config.yaml
num_hidden_layers: 16
hidden_size: 256
num_attention_heads: 2
num_key_value_heads: 1
head_dim: 128
intermediate_size: 896
vocab_size: 2048
hidden_act: "squared_relu"
norm: "rmsnorm"
norm_place: "post"
norm_eps: 1e-06
positions: "rope"
rope_theta: 1020.0
rope_fraction: 0.25
qk_norm: true
attn_scale: 0.0884
bias: "none"
tie_word_embeddings: "early"
parallel_block: false
extras: ["value embeddings", "hashed n-gram embeddings", "capped logits"]
init: "uniform"
init_std_qkv: 0.04
init_std_o: 0.00707
init_std_up: 0.04
init_std_down: 0.00707
optimizer: "adamw"
learning_rate: 0.00101
lr_mult_o: 1.3
lr_mult_up: 1.12
beta1: 0.9
beta2: 0.98
lr_head: 0.0219
warmup_steps: 229
schedule: "wsd"
decay_fraction: 0.679
decay_shape: "sqrt"
final_lr_fraction: 0.0
batch_tokens: [65536, 131072, 262144]
max_seq_len: 384
doc_mask: true
train_tokens: 666900000
max_steps: 5046
dataset: "wikipedia_en"
Each number is 200 + 30 x the weight over its row's rms, rounded and kept within 0 to 999. Layers, rows and columns count from 0. The size before them is the row's rms in percent of the matrix's.

# down: layer 11 MLP down (transposed), 896x256, rms 0.0423, rows 654-706, columns 192-255
# up: layer 11 MLP up, 896x256, rms 0.0606, rows 655-706, columns 192-255
down654,092,227,214,173,191,192,189,182,180,215,217,208,146,196,172,164,172,216,222,226,204,136,219,160,180,218,227,240,192,152,204,235,171,221,145,213,224,203,226,216,161,166,247,207,222,237,199,193,268,184,223,228,235,133,179,179,184,231,136,193,195,239,212,201,209
up655,102,204,181,173,182,218,238,149,188,199,186,218,130,223,202,157,158,170,221,210,160,188,223,187,167,167,201,213,184,164,226,213,219,144,203,187,224,275,155,142,207,221,172,182,180,217,218,239,208,142,187,193,188,171,217,169,240,242,174,213,206,186,201,182,190
down655,098,295,235,231,218,189,203,186,210,213,170,190,174,218,218,272,221,210,150,223,221,208,220,179,148,219,201,246,227,138,182,200,233,229,215,222,186,201,265,229,264,199,182,244,174,194,167,277,220,205,153,198,165,198,249,215,247,211,206,188,223,150,220,197,207
up656,109,220,194,224,243,260,190,236,242,167,195,179,197,178,189,171,188,196,189,144,181,203,157,219,184,258,206,252,191,216,245,182,236,211,216,195,271,214,226,182,220,179,186,161,149,163,208,211,254,199,187,167,207,140,185,239,201,212,205,198,217,240,155,171,207
down656,110,216,215,193,226,190,221,180,261,210,197,221,190,163,213,211,161,170,219,148,156,207,231,211,262,197,188,179,255,192,236,222,211,154,184,230,229,217,260,148,197,201,253,242,217,190,179,198,177,222,212,205,178,216,174,254,143,169,217,178,177,238,236,228,207
up657,083,270,198,149,182,213,138,196,267,246,201,185,160,213,160,169,233,214,266,244,183,201,197,190,183,243,145,189,170,164,236,200,185,212,223,151,230,249,199,191,255,227,191,192,231,233,197,201,188,221,185,212,146,218,223,158,201,179,233,188,242,192,183,249,220
down657,089,160,239,218,204,185,275,183,187,143,256,210,199,169,225,202,185,176,156,194,220,184,182,209,227,186,234,237,243,228,180,190,163,174,188,212,182,168,206,174,194,152,167,204,184,177,196,214,210,193,178,193,214,179,178,225,205,220,160,219,142,242,197,168,212
up658,091,204,177,178,220,208,177,210,226,192,224,181,257,235,253,219,126,228,171,209,151,145,154,191,173,195,171,241,161,194,186,190,172,186,192,177,220,177,201,163,221,237,179,224,187,200,222,181,179,207,216,166,211,217,183,203,177,232,203,165,210,231,185,212,162
down658,093,193,205,181,190,183,171,206,179,186,222,165,215,154,168,251,191,184,267,204,147,192,187,263,248,205,239,194,184,229,173,230,198,224,208,242,257,143,230,167,216,184,180,178,169,181,258,207,196,188,187,259,198,176,193,199,192,192,170,223,188,189,197,229,212
up659,089,235,187,170,274,212,182,170,214,131,170,193,160,226,203,169,236,192,182,229,198,239,185,155,244,219,177,246,225,138,199,220,190,190,224,211,162,212,203,189,190,182,248,201,188,173,190,166,213,171,192,157,207,187,164,183,195,246,220,187,236,233,235,189,215
down659,096,167,180,169,190,173,184,196,236,184,201,210,181,224,210,253,236,216,224,237,262,249,171,227,182,194,201,212,186,150,177,203,162,211,221,247,216,251,253,197,204,220,149,209,143,179,214,169,187,173,205,211,223,150,196,166,213,247,184,189,210,204,191,180,122
up660,105,274,166,193,264,169,213,247,200,224,212,173,250,203,187,193,197,215,202,192,205,177,198,238,239,213,199,175,208,192,235,198,213,153,160,189,158,162,220,129,121,163,142,170,221,203,202,171,237,200,185,171,180,172,173,205,179,219,187,184,187,190,230,214,197
down660,105,185,136,285,209,229,197,215,179,195,234,184,232,214,210,206,193,205,246,235,200,253,183,216,192,192,165,126,181,211,194,223,157,217,190,216,162,218,222,196,166,245,207,174,230,165,159,204,172,189,147,214,208,182,196,229,203,214,223,212,245,235,222,229,225
up661,103,144,203,154,203,214,179,148,205,191,255,204,209,236,276,213,190,187,153,223,172,152,168,179,196,203,131,200,186,143,202,198,171,231,145,165,203,217,158,153,185,163,215,198,145,196,177,206,185,214,147,161,111,184,180,154,193,224,228,218,242,238,218,241,197
down661,101,186,168,207,147,240,162,198,211,209,200,158,243,162,183,242,178,227,215,233,186,259,243,204,206,230,177,214,151,239,243,157,206,185,178,205,198,202,216,146,228,205,252,224,228,215,187,163,219,208,231,208,218,226,166,234,223,168,212,247,180,196,175,187,200
up662,107,236,195,119,201,247,201,193,219,186,264,178,227,259,263,215,224,156,171,167,196,181,163,109,170,188,165,147,182,222,232,162,245,143,214,182,177,206,204,253,170,196,206,250,182,214,265,245,230,210,155,159,204,238,172,247,178,149,156,189,196,229,158,244,201
down662,109,261,257,145,189,189,166,181,186,207,199,229,174,190,186,249,212,194,161,186,191,209,201,232,231,252,243,225,190,164,185,259,197,189,199,230,188,204,136,169,137,207,220,190,157,255,238,196,196,263,178,218,254,212,245,215,174,152,167,224,236,191,227,192,208
up663,102,237,209,218,254,121,159,170,204,149,173,188,195,203,199,231,184,205,181,190,232,163,199,197,195,226,247,191,161,193,188,216,130,149,164,196,156,249,171,210,226,198,181,183,214,194,175,242,253,190,155,226,197,211,230,202,133,194,222,242,194,217,211,144,226
down663,104,195,175,291,207,194,160,181,189,179,213,196,200,201,221,184,192,208,263,182,186,207,251,182,204,161,209,173,253,201,198,224,182,229,160,187,207,212,200,164,202,207,225,239,190,253,185,170,204,221,186,223,209,236,186,200,205,234,195,202,179,200,195,186,263
up664,104,257,259,202,216,255,221,183,191,223,234,195,202,232,191,235,161,196,177,186,144,226,170,163,202,205,238,212,201,172,189,182,242,203,161,199,157,216,196,197,213,179,202,223,200,180,214,251,213,192,140,110,198,224,179,192,212,186,199,199,201,193,188,184,240
down664,106,192,177,202,217,201,170,194,222,169,217,144,247,185,176,215,192,181,191,184,249,174,181,216,189,186,210,236,197,152,224,153,108,221,242,218,149,182,207,234,208,178,217,181,173,220,239,230,211,189,247,124,249,264,218,207,126,219,202,154,165,208,174,226,206
up665,103,173,156,186,165,177,114,199,200,220,168,176,185,225,202,212,181,198,151,213,135,162,200,214,184,223,193,204,224,220,229,168,127,207,149,128,202,239,236,166,178,174,207,214,145,189,209,179,180,225,168,203,182,265,195,151,214,243,216,158,235,181,205,184,180
down665,107,226,256,242,139,185,249,172,199,190,236,174,209,177,200,176,197,194,201,219,195,167,231,212,181,164,208,174,212,174,193,205,171,197,158,203,215,148,248,243,258,168,203,167,186,221,184,141,152,250,201,184,230,219,237,193,216,159,134,165,155,209,211,241,195
up666,101,197,206,176,210,175,254,191,208,210,197,175,203,194,199,192,212,228,204,154,190,173,143,223,257,225,169,216,188,214,213,159,199,236,231,200,189,212,159,140,247,163,231,230,185,197,225,195,225,224,249,160,196,153,181,190,234,241,205,149,197,184,197,134,222
down666,102,255,245,169,198,169,207,233,191,191,216,254,217,179,173,158,184,225,168,172,192,136,201,176,248,206,182,180,203,209,219,189,189,220,192,185,225,252,239,146,159,238,207,245,161,232,255,213,173,224,223,185,226,200,237,184,243,171,183,211,219,162,225,220,244
up667,094,182,183,235,183,117,190,193,189,205,230,235,139,210,166,173,155,186,172,178,179,181,203,187,208,130,248,179,235,213,196,178,210,196,228,216,217,155,197,186,147,215,209,244,199,195,205,274,209,192,186,251,147,225,250,200,244,225,222,203,148,215,199,169,182
down667,094,157,172,275,215,177,193,163,200,214,210,195,176,171,221,255,205,183,215,206,208,159,161,248,228,267,189,206,198,204,175,232,161,181,213,187,192,189,220,166,188,193,206,219,224,215,173,194,247,206,235,238,167,111,202,197,192,203,252,223,234,195,238,246,211
up668,093,251,226,193,238,195,237,171,171,150,197,198,239,286,227,252,229,142,183,238,202,173,229,191,184,177,158,190,240,205,185,186,212,175,211,180,165,138,201,196,231,187,179,187,210,169,218,193,169,179,210,163,190,177,181,170,182,232,251,217,222,185,193,174,173
down668,094,210,266,170,245,244,141,196,214,185,154,265,215,187,164,192,189,204,194,238,172,204,282,168,198,158,167,217,237,249,246,228,180,175,249,212,190,174,167,215,202,207,197,205,182,213,263,187,246,222,209,156,165,213,194,156,193,178,236,237,203,200,193,221,195
up669,106,220,185,214,197,161,170,195,172,191,250,147,181,163,251,166,190,175,186,235,211,156,205,224,157,232,189,177,236,198,121,219,167,177,178,224,220,254,217,194,197,227,220,207,189,214,169,235,246,176,195,221,218,227,204,176,192,194,289,180,191,251,246,207,216
down669,104,155,204,231,163,157,210,171,186,130,264,164,220,216,155,190,167,243,259,184,194,294,199,155,186,208,162,178,189,201,179,217,237,196,282,217,213,180,214,210,242,161,181,199,200,233,216,198,138,220,175,167,211,162,187,161,239,237,203,198,219,239,209,194,229
up670,103,212,204,181,193,192,203,236,153,196,182,223,221,154,222,204,169,124,195,189,202,170,198,219,190,212,198,205,179,222,176,184,159,178,214,232,227,207,263,173,149,206,177,217,231,166,214,226,222,158,156,167,193,223,171,222,174,189,191,134,122,153,160,189,198
down670,105,209,165,224,217,194,200,231,173,245,207,193,120,168,176,167,224,235,210,142,175,235,249,221,166,185,214,130,222,237,169,201,165,249,184,198,203,175,196,184,163,202,187,159,203,196,251,179,196,227,264,116,248,237,182,259,191,241,194,253,181,173,193,168,239
up671,097,160,241,216,213,193,146,212,199,228,191,151,148,245,174,207,157,202,143,188,207,176,196,202,193,222,211,200,213,170,182,178,161,227,205,243,210,239,200,204,209,207,223,149,178,203,236,240,212,232,204,210,154,200,172,192,182,236,191,203,187,256,262,205,229
down671,092,224,211,187,295,227,226,198,270,214,186,247,163,260,189,198,252,180,238,221,207,197,233,212,181,162,202,225,152,184,217,151,223,161,212,214,170,164,209,191,231,163,191,223,185,224,224,188,144,168,165,218,221,237,211,204,196,264,181,250,284,168,207,199,192
up672,092,239,221,215,215,179,243,238,213,192,198,198,170,236,200,214,165,168,204,168,173,234,198,210,163,238,157,148,185,204,179,192,205,184,221,188,288,219,187,260,204,216,226,190,171,234,256,205,182,231,223,195,208,212,279,228,205,214,245,144,221,185,223,233,200
down672,092,205,237,172,159,142,228,182,230,185,183,129,191,208,214,162,204,235,162,202,169,177,219,168,226,190,210,197,218,156,207,198,187,222,195,238,212,312,231,134,149,221,188,182,193,193,222,192,177,212,178,197,182,177,216,232,188,214,179,197,213,192,204,219,195
up673,095,162,147,185,220,196,177,153,215,232,185,199,219,228,219,206,160,120,178,183,182,189,195,186,185,242,187,241,219,147,163,125,151,197,253,167,199,175,216,144,192,266,200,197,231,200,166,170,161,179,201,148,192,232,131,157,203,195,193,118,221,227,196,195,249
down673,089,160,226,219,173,256,171,195,212,232,174,188,232,217,250,181,221,164,206,202,258,231,204,183,173,188,210,239,180,169,178,205,217,180,202,179,215,183,214,154,222,219,173,218,173,190,202,192,176,178,223,224,193,151,233,240,204,205,223,206,198,207,183,218,218
up674,102,230,166,149,178,199,173,235,166,187,241,183,204,202,228,152,274,178,171,195,169,189,219,222,190,189,221,173,152,161,186,201,152,181,214,153,214,241,248,209,176,221,183,215,238,265,206,212,224,231,208,145,193,269,217,179,217,199,215,172,249,219,201,242,234
down674,104,174,185,161,183,175,216,213,169,189,235,208,245,241,210,214,179,224,188,160,224,290,177,226,220,206,175,225,167,167,226,217,191,187,224,113,244,236,234,155,171,177,214,200,178,199,157,165,207,170,196,221,202,199,221,220,244,230,194,192,154,194,204,165,217
up675,093,251,220,210,261,198,219,229,169,170,203,236,211,213,234,193,184,187,181,189,192,189,188,199,159,169,183,231,191,183,116,189,230,163,190,216,230,208,235,189,217,209,227,161,193,210,164,246,224,154,240,190,183,222,223,174,235,196,179,218,258,205,205,198,277
down675,095,219,183,157,176,167,220,198,178,192,192,164,253,252,265,188,201,187,217,241,243,186,184,174,227,184,276,182,220,187,224,212,272,186,153,194,215,193,195,230,202,155,193,154,232,197,201,188,172,245,181,146,165,212,223,226,193,209,194,170,241,180,203,192,187
up676,105,178,167,175,192,195,170,170,236,192,199,232,195,217,258,259,205,194,189,196,179,163,228,158,200,145,199,212,171,189,143,229,218,181,138,157,198,163,202,160,167,183,216,242,236,218,210,214,216,230,179,196,170,147,198,150,211,215,153,247,194,154,253,202,229
down676,106,231,261,189,153,167,185,185,177,187,232,204,183,190,218,222,256,164,218,221,214,200,226,301,173,173,207,237,212,232,196,171,184,226,169,185,207,200,209,200,186,255,172,238,243,241,222,188,212,123,192,184,232,184,198,187,190,136,170,218,184,159,194,280,171
up677,103,193,189,196,184,118,217,206,197,192,195,177,268,226,223,195,174,187,196,194,193,163,184,176,221,222,163,177,208,174,229,207,181,243,221,170,172,176,254,190,157,275,116,166,210,175,182,273,184,234,213,206,150,183,189,220,242,231,220,164,225,215,178,172,250
down677,093,207,192,191,212,180,160,247,169,214,162,174,204,202,198,194,175,193,206,194,247,178,195,220,172,214,176,162,202,225,248,224,251,239,193,213,151,181,220,180,245,220,182,200,166,176,226,206,178,191,255,218,170,189,194,179,261,241,159,204,170,202,231,184,210
up678,106,159,156,239,235,203,204,215,190,201,237,200,189,202,207,168,217,202,197,254,147,193,160,172,186,216,192,177,223,153,199,196,222,194,144,231,194,209,189,203,185,176,207,178,256,215,211,229,238,252,202,206,175,217,173,260,189,174,258,204,165,189,203,215,195
down678,106,233,203,172,156,196,169,241,182,209,202,213,176,251,124,203,193,207,189,223,227,206,205,185,213,180,160,168,214,222,208,211,201,205,277,217,219,239,195,233,180,190,210,167,223,200,216,189,222,182,189,156,214,178,157,169,216,255,202,238,206,211,165,166,153
up679,108,196,167,132,189,120,158,160,240,146,207,251,188,166,232,201,201,164,192,162,153,124,228,148,171,189,217,163,203,154,188,192,228,187,172,220,221,205,245,225,134,224,165,248,226,184,223,256,185,207,158,142,204,247,171,230,193,220,191,184,159,176,234,132,187
down679,106,203,192,256,190,174,203,189,231,184,168,194,238,214,182,292,232,192,182,236,178,159,197,217,213,206,220,137,209,150,197,229,214,168,249,192,212,179,160,180,204,156,158,240,281,161,145,179,175,226,254,111,183,159,255,238,133,177,198,235,186,241,211,225,229
up680,104,198,202,188,251,224,279,194,156,138,176,208,188,213,235,204,179,186,190,207,184,158,227,213,189,182,189,177,227,241,149,219,207,198,215,207,208,245,183,195,179,216,127,156,121,220,176,252,230,255,178,229,175,188,238,212,224,230,178,207,152,184,237,204,204
down680,101,213,171,198,233,229,203,157,221,181,169,218,181,119,229,166,198,203,168,190,189,203,219,229,226,244,150,206,205,182,154,233,207,195,246,220,200,199,202,148,202,226,188,204,181,240,199,224,184,141,141,219,190,205,157,217,137,190,249,200,182,208,258,196,219
up681,102,203,145,189,228,184,240,224,270,210,195,196,200,168,234,118,203,241,182,166,184,200,219,172,197,221,166,214,225,187,218,183,158,181,190,208,214,225,207,187,174,214,184,181,219,176,220,239,191,172,250,248,224,208,196,179,292,194,216,184,181,199,254,244,195
down681,103,191,207,221,159,144,258,178,204,182,206,179,234,164,154,174,170,224,183,223,195,256,200,224,207,166,200,233,214,215,136,240,253,183,196,198,180,228,201,224,196,192,187,192,228,200,201,231,163,196,224,173,230,173,145,171,213,204,170,226,222,217,194,210,165
up682,104,263,195,195,179,183,159,210,188,211,183,179,221,210,269,199,179,216,248,183,240,146,188,189,204,142,236,177,215,255,155,216,220,193,206,221,234,197,212,189,186,220,109,185,219,233,197,160,162,191,170,200,188,220,181,193,226,179,215,190,219,240,241,200,215
down682,105,209,162,213,188,184,212,213,210,256,213,225,216,206,173,204,245,152,190,186,180,201,188,174,206,194,178,204,201,209,193,167,218,277,170,223,222,228,220,152,210,249,145,140,191,181,200,203,174,181,208,219,192,236,116,259,170,155,208,179,190,217,168,237,218
up683,104,254,182,196,180,213,189,239,188,178,206,186,209,269,221,232,190,231,195,197,202,235,238,174,216,201,174,203,199,183,171,152,192,216,247,228,135,207,228,196,211,214,236,167,185,222,198,261,220,243,201,179,162,206,184,142,250,180,217,160,198,194,246,198,205
down683,101,223,257,183,195,247,201,188,183,178,239,225,222,249,245,223,238,185,215,156,264,172,152,223,219,193,240,201,207,220,223,165,212,180,178,192,166,179,209,221,167,212,187,204,213,168,253,264,240,193,132,209,167,140,175,233,162,208,196,189,233,162,213,165,220
up684,112,251,176,182,216,227,199,202,149,193,214,231,225,206,224,201,244,212,159,180,204,183,209,187,193,270,221,260,185,146,133,162,171,207,174,134,209,183,243,155,228,186,197,188,224,240,200,224,198,214,177,148,173,221,202,249,224,203,265,171,181,222,180,212,204
down684,103,214,194,207,219,232,224,125,202,204,201,180,208,215,179,192,220,197,176,203,231,177,186,260,222,237,205,188,192,199,185,195,220,178,167,202,167,194,165,227,225,254,217,224,171,239,200,196,179,171,180,186,173,222,187,199,233,227,160,184,198,192,136,180,189
up685,104,179,178,249,209,198,152,187,153,187,218,171,146,187,201,188,201,189,232,218,195,150,158,192,155,191,211,194,201,244,175,240,163,151,145,194,253,250,203,150,151,214,193,198,189,204,260,237,220,217,175,116,154,208,180,211,188,203,170,218,197,238,199,159,244
down685,102,184,190,229,182,196,202,218,204,171,219,238,189,192,294,239,178,220,214,214,187,236,176,261,182,196,202,197,200,188,192,239,191,189,230,155,207,287,133,173,195,206,179,225,235,203,213,234,236,166,228,240,153,193,178,232,183,201,205,181,174,215,211,194,211
up686,091,231,192,198,202,155,194,206,216,203,184,223,197,224,230,123,228,202,206,143,146,125,200,209,161,193,184,210,164,241,170,215,203,231,159,126,181,261,227,192,181,223,230,151,156,189,177,216,229,156,215,174,154,221,257,151,222,217,180,159,219,175,227,196,242
down686,090,166,177,206,166,190,223,181,203,258,180,209,198,243,167,224,222,251,196,197,240,228,198,169,185,193,209,178,174,194,170,213,274,227,146,223,245,219,214,196,236,184,134,226,166,223,211,231,210,187,191,205,202,149,234,231,212,244,193,222,200,162,192,180,222
up687,101,220,203,221,234,230,179,164,212,162,230,226,199,201,192,235,193,194,228,213,194,194,200,187,193,158,161,228,193,216,193,173,210,195,149,190,196,165,192,179,209,164,179,188,148,239,217,201,225,253,201,167,147,138,220,206,215,209,167,193,162,166,223,204,235
down687,102,222,213,202,189,171,218,185,187,234,194,190,157,182,137,219,148,267,187,187,155,211,168,292,191,241,196,180,170,209,266,193,202,166,255,149,212,165,173,187,214,197,253,186,210,189,209,209,192,201,233,275,206,165,236,235,173,184,184,240,215,222,209,183,219
up688,106,200,167,211,156,230,190,220,177,192,196,213,179,227,234,200,157,204,179,146,230,187,163,180,188,148,204,178,219,127,202,136,186,181,257,240,247,219,262,159,200,146,185,237,210,208,163,220,203,193,194,210,189,204,203,194,202,189,236,156,245,165,219,213,201
down688,104,191,200,199,185,113,222,210,179,141,212,217,179,175,220,188,182,169,229,170,234,225,183,219,174,192,161,206,194,198,218,219,282,183,155,202,220,240,183,237,186,140,213,214,194,228,208,208,227,198,267,205,179,215,212,223,207,192,204,156,186,215,194,209,174
up689,103,215,238,228,227,215,163,197,193,172,170,151,203,196,224,162,273,248,218,188,198,183,211,192,214,255,194,201,180,189,155,231,205,157,183,197,254,203,207,188,198,165,176,144,171,200,120,198,254,173,228,193,166,265,194,174,212,227,253,197,165,222,223,179,215
down689,096,202,188,237,187,233,180,222,183,177,217,228,219,176,204,225,245,214,265,179,183,152,143,204,220,246,228,197,222,202,179,253,221,273,200,165,216,237,175,295,165,231,161,175,203,195,145,194,173,244,166,235,221,122,209,195,188,198,206,189,236,222,207,201,196
up690,088,190,202,224,213,190,167,229,212,196,244,202,198,181,256,201,221,238,180,178,163,147,189,177,179,246,218,189,251,192,250,182,199,190,229,190,290,211,185,200,136,213,224,231,166,176,198,176,198,168,219,171,192,149,200,236,183,185,228,242,228,212,225,174,217
down690,092,252,139,182,204,215,176,231,203,212,222,226,252,93,188,182,166,204,215,218,157,202,156,131,166,176,175,204,163,226,177,213,190,199,166,172,219,196,222,180,164,248,249,153,195,165,166,218,244,227,189,157,197,241,240,194,249,203,177,163,162,157,187,197,198
up691,092,228,225,177,222,199,205,155,249,172,215,203,189,210,233,153,201,136,197,196,184,205,153,162,148,173,168,207,218,205,160,156,174,220,173,220,183,183,173,177,202,210,205,168,218,228,237,208,243,216,193,196,191,236,226,250,212,260,180,128,146,260,226,162,205
down691,096,263,175,177,222,252,185,210,210,223,198,117,239,228,254,174,254,158,196,188,200,243,202,218,186,205,209,162,228,218,206,213,167,250,212,261,211,202,134,191,187,195,170,237,222,158,176,163,215,180,218,232,175,188,198,251,189,172,199,203,240,197,223,200,219
up692,096,230,126,182,183,197,234,190,202,206,187,179,268,194,239,182,243,181,221,234,187,223,210,198,156,230,195,214,217,248,167,149,170,177,234,243,202,230,195,222,232,182,193,191,206,236,185,175,212,231,214,234,133,175,211,216,230,172,278,188,227,230,232,242,192
down692,097,153,203,223,165,178,190,195,230,256,200,189,200,174,155,189,184,180,230,195,222,240,287,125,150,148,218,169,208,182,167,185,203,239,224,228,215,193,228,176,233,193,207,184,190,205,187,204,227,195,141,234,245,195,164,176,198,205,197,163,234,183,150,195,162
up693,101,222,167,162,210,182,270,180,233,229,193,178,223,217,196,133,156,178,221,191,223,168,205,208,220,205,167,281,236,143,188,107,179,189,193,199,210,223,175,224,179,157,205,144,211,139,216,208,218,197,206,213,203,203,229,234,173,193,244,85,213,201,179,204,185
down693,098,226,205,192,170,242,232,219,186,225,222,202,192,199,180,126,152,199,252,200,191,233,140,229,175,228,173,190,209,188,198,283,184,183,170,204,168,261,182,211,201,183,156,237,208,202,124,177,184,198,197,163,185,182,187,134,131,198,191,228,199,194,200,191,222
up694,108,265,215,179,191,191,166,183,196,188,225,173,150,211,232,183,251,203,168,200,199,194,160,212,124,204,197,172,224,205,208,163,194,159,171,185,241,236,230,212,231,265,204,131,200,225,213,193,229,217,201,203,190,248,174,181,207,183,205,171,152,174,200,163,202
down694,108,254,164,247,220,270,174,212,158,194,180,174,244,201,187,207,182,249,211,190,176,251,131,148,203,248,180,185,209,223,181,196,221,172,213,190,175,134,177,205,220,203,272,232,217,181,158,259,219,153,195,167,190,172,173,200,237,243,179,218,161,226,153,254,144
up695,098,215,195,177,243,192,158,175,168,131,224,149,202,222,181,205,181,209,230,186,122,259,255,198,227,240,209,249,186,175,180,220,240,263,182,161,219,254,199,229,184,206,212,204,177,224,217,152,247,232,137,160,168,198,141,184,182,265,242,145,212,227,214,202,220
down695,099,207,220,236,203,170,178,174,197,209,197,183,244,190,253,243,203,227,172,182,217,230,190,209,242,160,181,195,217,247,184,236,263,208,217,160,199,257,176,164,186,235,195,246,197,237,208,172,220,171,217,225,178,199,244,201,162,174,140,258,231,234,211,219,243
up696,100,263,191,238,233,191,210,179,163,215,253,219,214,197,236,176,156,173,175,188,124,168,180,185,151,177,229,230,245,180,166,196,182,178,175,211,206,194,210,148,224,219,172,171,195,186,137,264,206,190,149,193,205,228,193,152,138,205,215,189,149,167,222,191,200
down696,102,213,216,193,198,172,189,179,124,194,189,207,187,203,169,186,182,201,192,201,174,173,201,207,168,181,236,159,202,170,223,229,180,250,239,227,212,173,221,175,210,206,204,186,255,190,208,142,171,199,156,192,151,195,170,210,204,185,207,232,221,193,211,202,217
up697,098,178,199,121,218,219,227,168,178,221,204,222,149,154,215,211,176,212,163,182,153,187,164,170,236,197,220,223,231,211,203,181,143,188,155,149,206,209,247,151,142,188,212,205,242,160,204,172,195,213,201,166,165,227,147,184,176,218,211,203,218,182,210,211,227
down697,093,216,199,176,157,182,181,241,161,189,255,217,115,220,200,212,186,258,239,192,169,184,202,231,182,246,229,211,181,238,243,239,227,208,223,213,194,173,167,233,258,172,180,229,171,190,206,224,154,200,158,217,172,239,211,244,251,192,159,182,268,176,222,202,208
up698,106,192,194,180,256,168,224,201,174,133,182,164,198,232,234,175,147,171,185,237,192,210,212,205,167,221,184,215,150,164,184,157,213,158,246,193,225,249,237,225,200,198,248,190,214,164,154,212,253,172,207,184,174,229,206,228,188,211,211,154,194,196,222,217,193
down698,107,190,197,168,234,223,165,195,184,223,230,226,221,202,161,206,175,200,219,209,251,199,209,228,224,179,199,169,177,234,207,212,193,183,201,210,192,229,193,196,130,188,206,228,295,215,177,176,178,223,225,176,190,230,234,222,188,192,226,166,196,237,178,209,169
up699,106,214,231,177,230,212,143,201,190,222,249,213,221,182,180,180,264,222,187,188,228,195,205,215,170,237,253,207,240,214,194,161,157,229,257,193,209,170,243,235,271,205,219,155,200,159,241,168,194,187,207,162,145,225,189,211,195,253,205,201,215,197,210,150,211
down699,105,192,211,196,141,213,231,194,201,193,211,258,204,221,146,251,173,279,217,195,155,210,189,142,160,240,190,208,206,194,139,214,162,169,154,226,238,249,190,178,177,175,184,154,173,222,228,207,223,213,195,179,170,213,250,178,216,155,188,217,220,171,185,213,162
up700,109,229,171,148,227,220,147,215,227,196,258,175,183,157,237,194,213,226,207,233,137,179,171,141,210,245,210,189,227,222,243,242,228,197,158,189,261,264,182,169,188,228,197,172,198,223,165,197,183,220,183,185,206,174,213,242,238,187,193,236,216,247,230,187,241
down700,107,206,171,245,196,180,178,213,226,169,156,235,172,180,212,149,178,279,208,179,185,221,182,184,167,244,208,187,206,206,155,172,198,178,163,218,212,227,224,202,236,150,222,234,164,219,154,204,162,209,211,164,193,186,240,240,223,255,192,193,198,189,218,194,218
up701,088,203,134,186,240,218,174,228,226,217,240,198,196,186,215,165,201,204,141,181,192,235,202,171,220,200,226,196,246,205,191,166,220,218,223,146,265,270,220,174,179,168,206,201,193,170,213,206,234,228,186,194,246,173,179,207,205,158,131,171,228,204,216,163,202
down701,086,195,194,213,217,197,176,149,203,156,254,153,193,190,200,192,238,167,153,226,129,180,175,169,158,183,204,182,186,267,224,164,241,215,227,161,270,263,191,142,206,195,216,188,234,193,232,190,189,179,238,205,204,177,193,190,168,131,204,208,161,193,231,188,230
up702,098,173,165,145,240,173,198,241,220,179,250,193,196,197,273,174,164,215,212,193,137,212,215,283,181,234,201,251,270,144,199,223,163,212,225,181,225,230,259,173,186,217,181,171,177,257,208,230,170,184,176,178,164,228,165,178,240,209,245,205,182,198,169,205,175
down702,098,173,182,215,192,238,198,232,130,255,190,212,207,213,198,220,171,259,202,219,220,258,221,163,190,188,193,179,219,236,239,218,226,188,182,228,212,213,193,238,175,221,157,196,221,215,213,201,196,188,184,203,224,135,182,165,236,177,250,186,192,229,240,210,181
up703,101,243,141,146,174,239,166,224,227,216,213,201,194,182,222,142,193,228,232,183,167,160,155,172,237,194,233,215,246,243,257,122,208,197,209,222,179,200,207,163,195,197,214,219,166,268,177,229,197,271,159,160,142,207,169,172,220,213,208,165,191,220,203,225,203
down703,101,167,186,207,198,240,189,247,220,217,214,213,226,231,207,179,225,188,214,213,198,192,180,164,134,241,247,202,186,225,213,219,204,226,220,180,205,236,171,189,219,183,202,206,248,234,221,227,210,207,202,182,205,159,176,191,188,205,147,157,173,207,186,202,188
up704,107,180,193,176,187,247,204,174,196,183,219,149,196,147,202,165,221,202,188,164,210,113,229,211,183,233,197,245,194,188,222,219,154,182,153,194,193,216,183,147,228,222,136,147,189,178,162,200,153,187,231,201,169,253,202,238,218,161,243,186,199,214,228,212,201
down704,104,185,222,178,185,218,121,183,195,209,181,201,203,197,199,197,239,185,204,207,195,156,186,212,183,175,202,237,187,208,218,213,203,214,183,190,202,183,244,212,223,154,189,219,157,170,165,202,206,210,185,235,206,239,277,166,208,178,165,190,194,190,187,216,224
up705,107,222,233,166,250,186,203,178,228,186,177,192,242,245,249,177,218,205,214,183,268,119,187,169,218,227,223,269,236,240,199,184,253,171,202,227,194,245,191,152,148,186,214,159,179,159,212,232,232,182,246,191,197,287,169,191,227,154,198,210,176,209,218,212,269
down705,111,227,187,190,212,191,238,203,147,144,188,181,241,250,262,218,225,167,194,210,183,180,171,161,209,248,183,193,205,142,195,210,164,197,182,183,276,129,164,210,247,220,202,189,223,205,167,212,239,184,193,238,259,194,189,203,167,195,158,252,204,189,220,218,234
up706,099,149,162,192,207,184,169,229,169,228,177,174,206,223,189,208,137,214,218,207,223,200,161,231,238,237,215,201,193,194,182,197,217,209,256,160,208,198,247,166,170,146,215,182,197,135,223,186,200,184,200,231,215,206,258,193,198,196,199,170,213,238,130,203,207
down706,097,189,200,208,185,236,136,214,160,242,192,207,214,183,219,191,209,188,201,156,196,166,191,266,235,242,146,208,167,189,240,158,182,175,203,176,198,207,184,147,178,151,136,182,222,216,180,163,226,189,182,205,190,167,223,195,150,173,209,185,222,234,192,207,217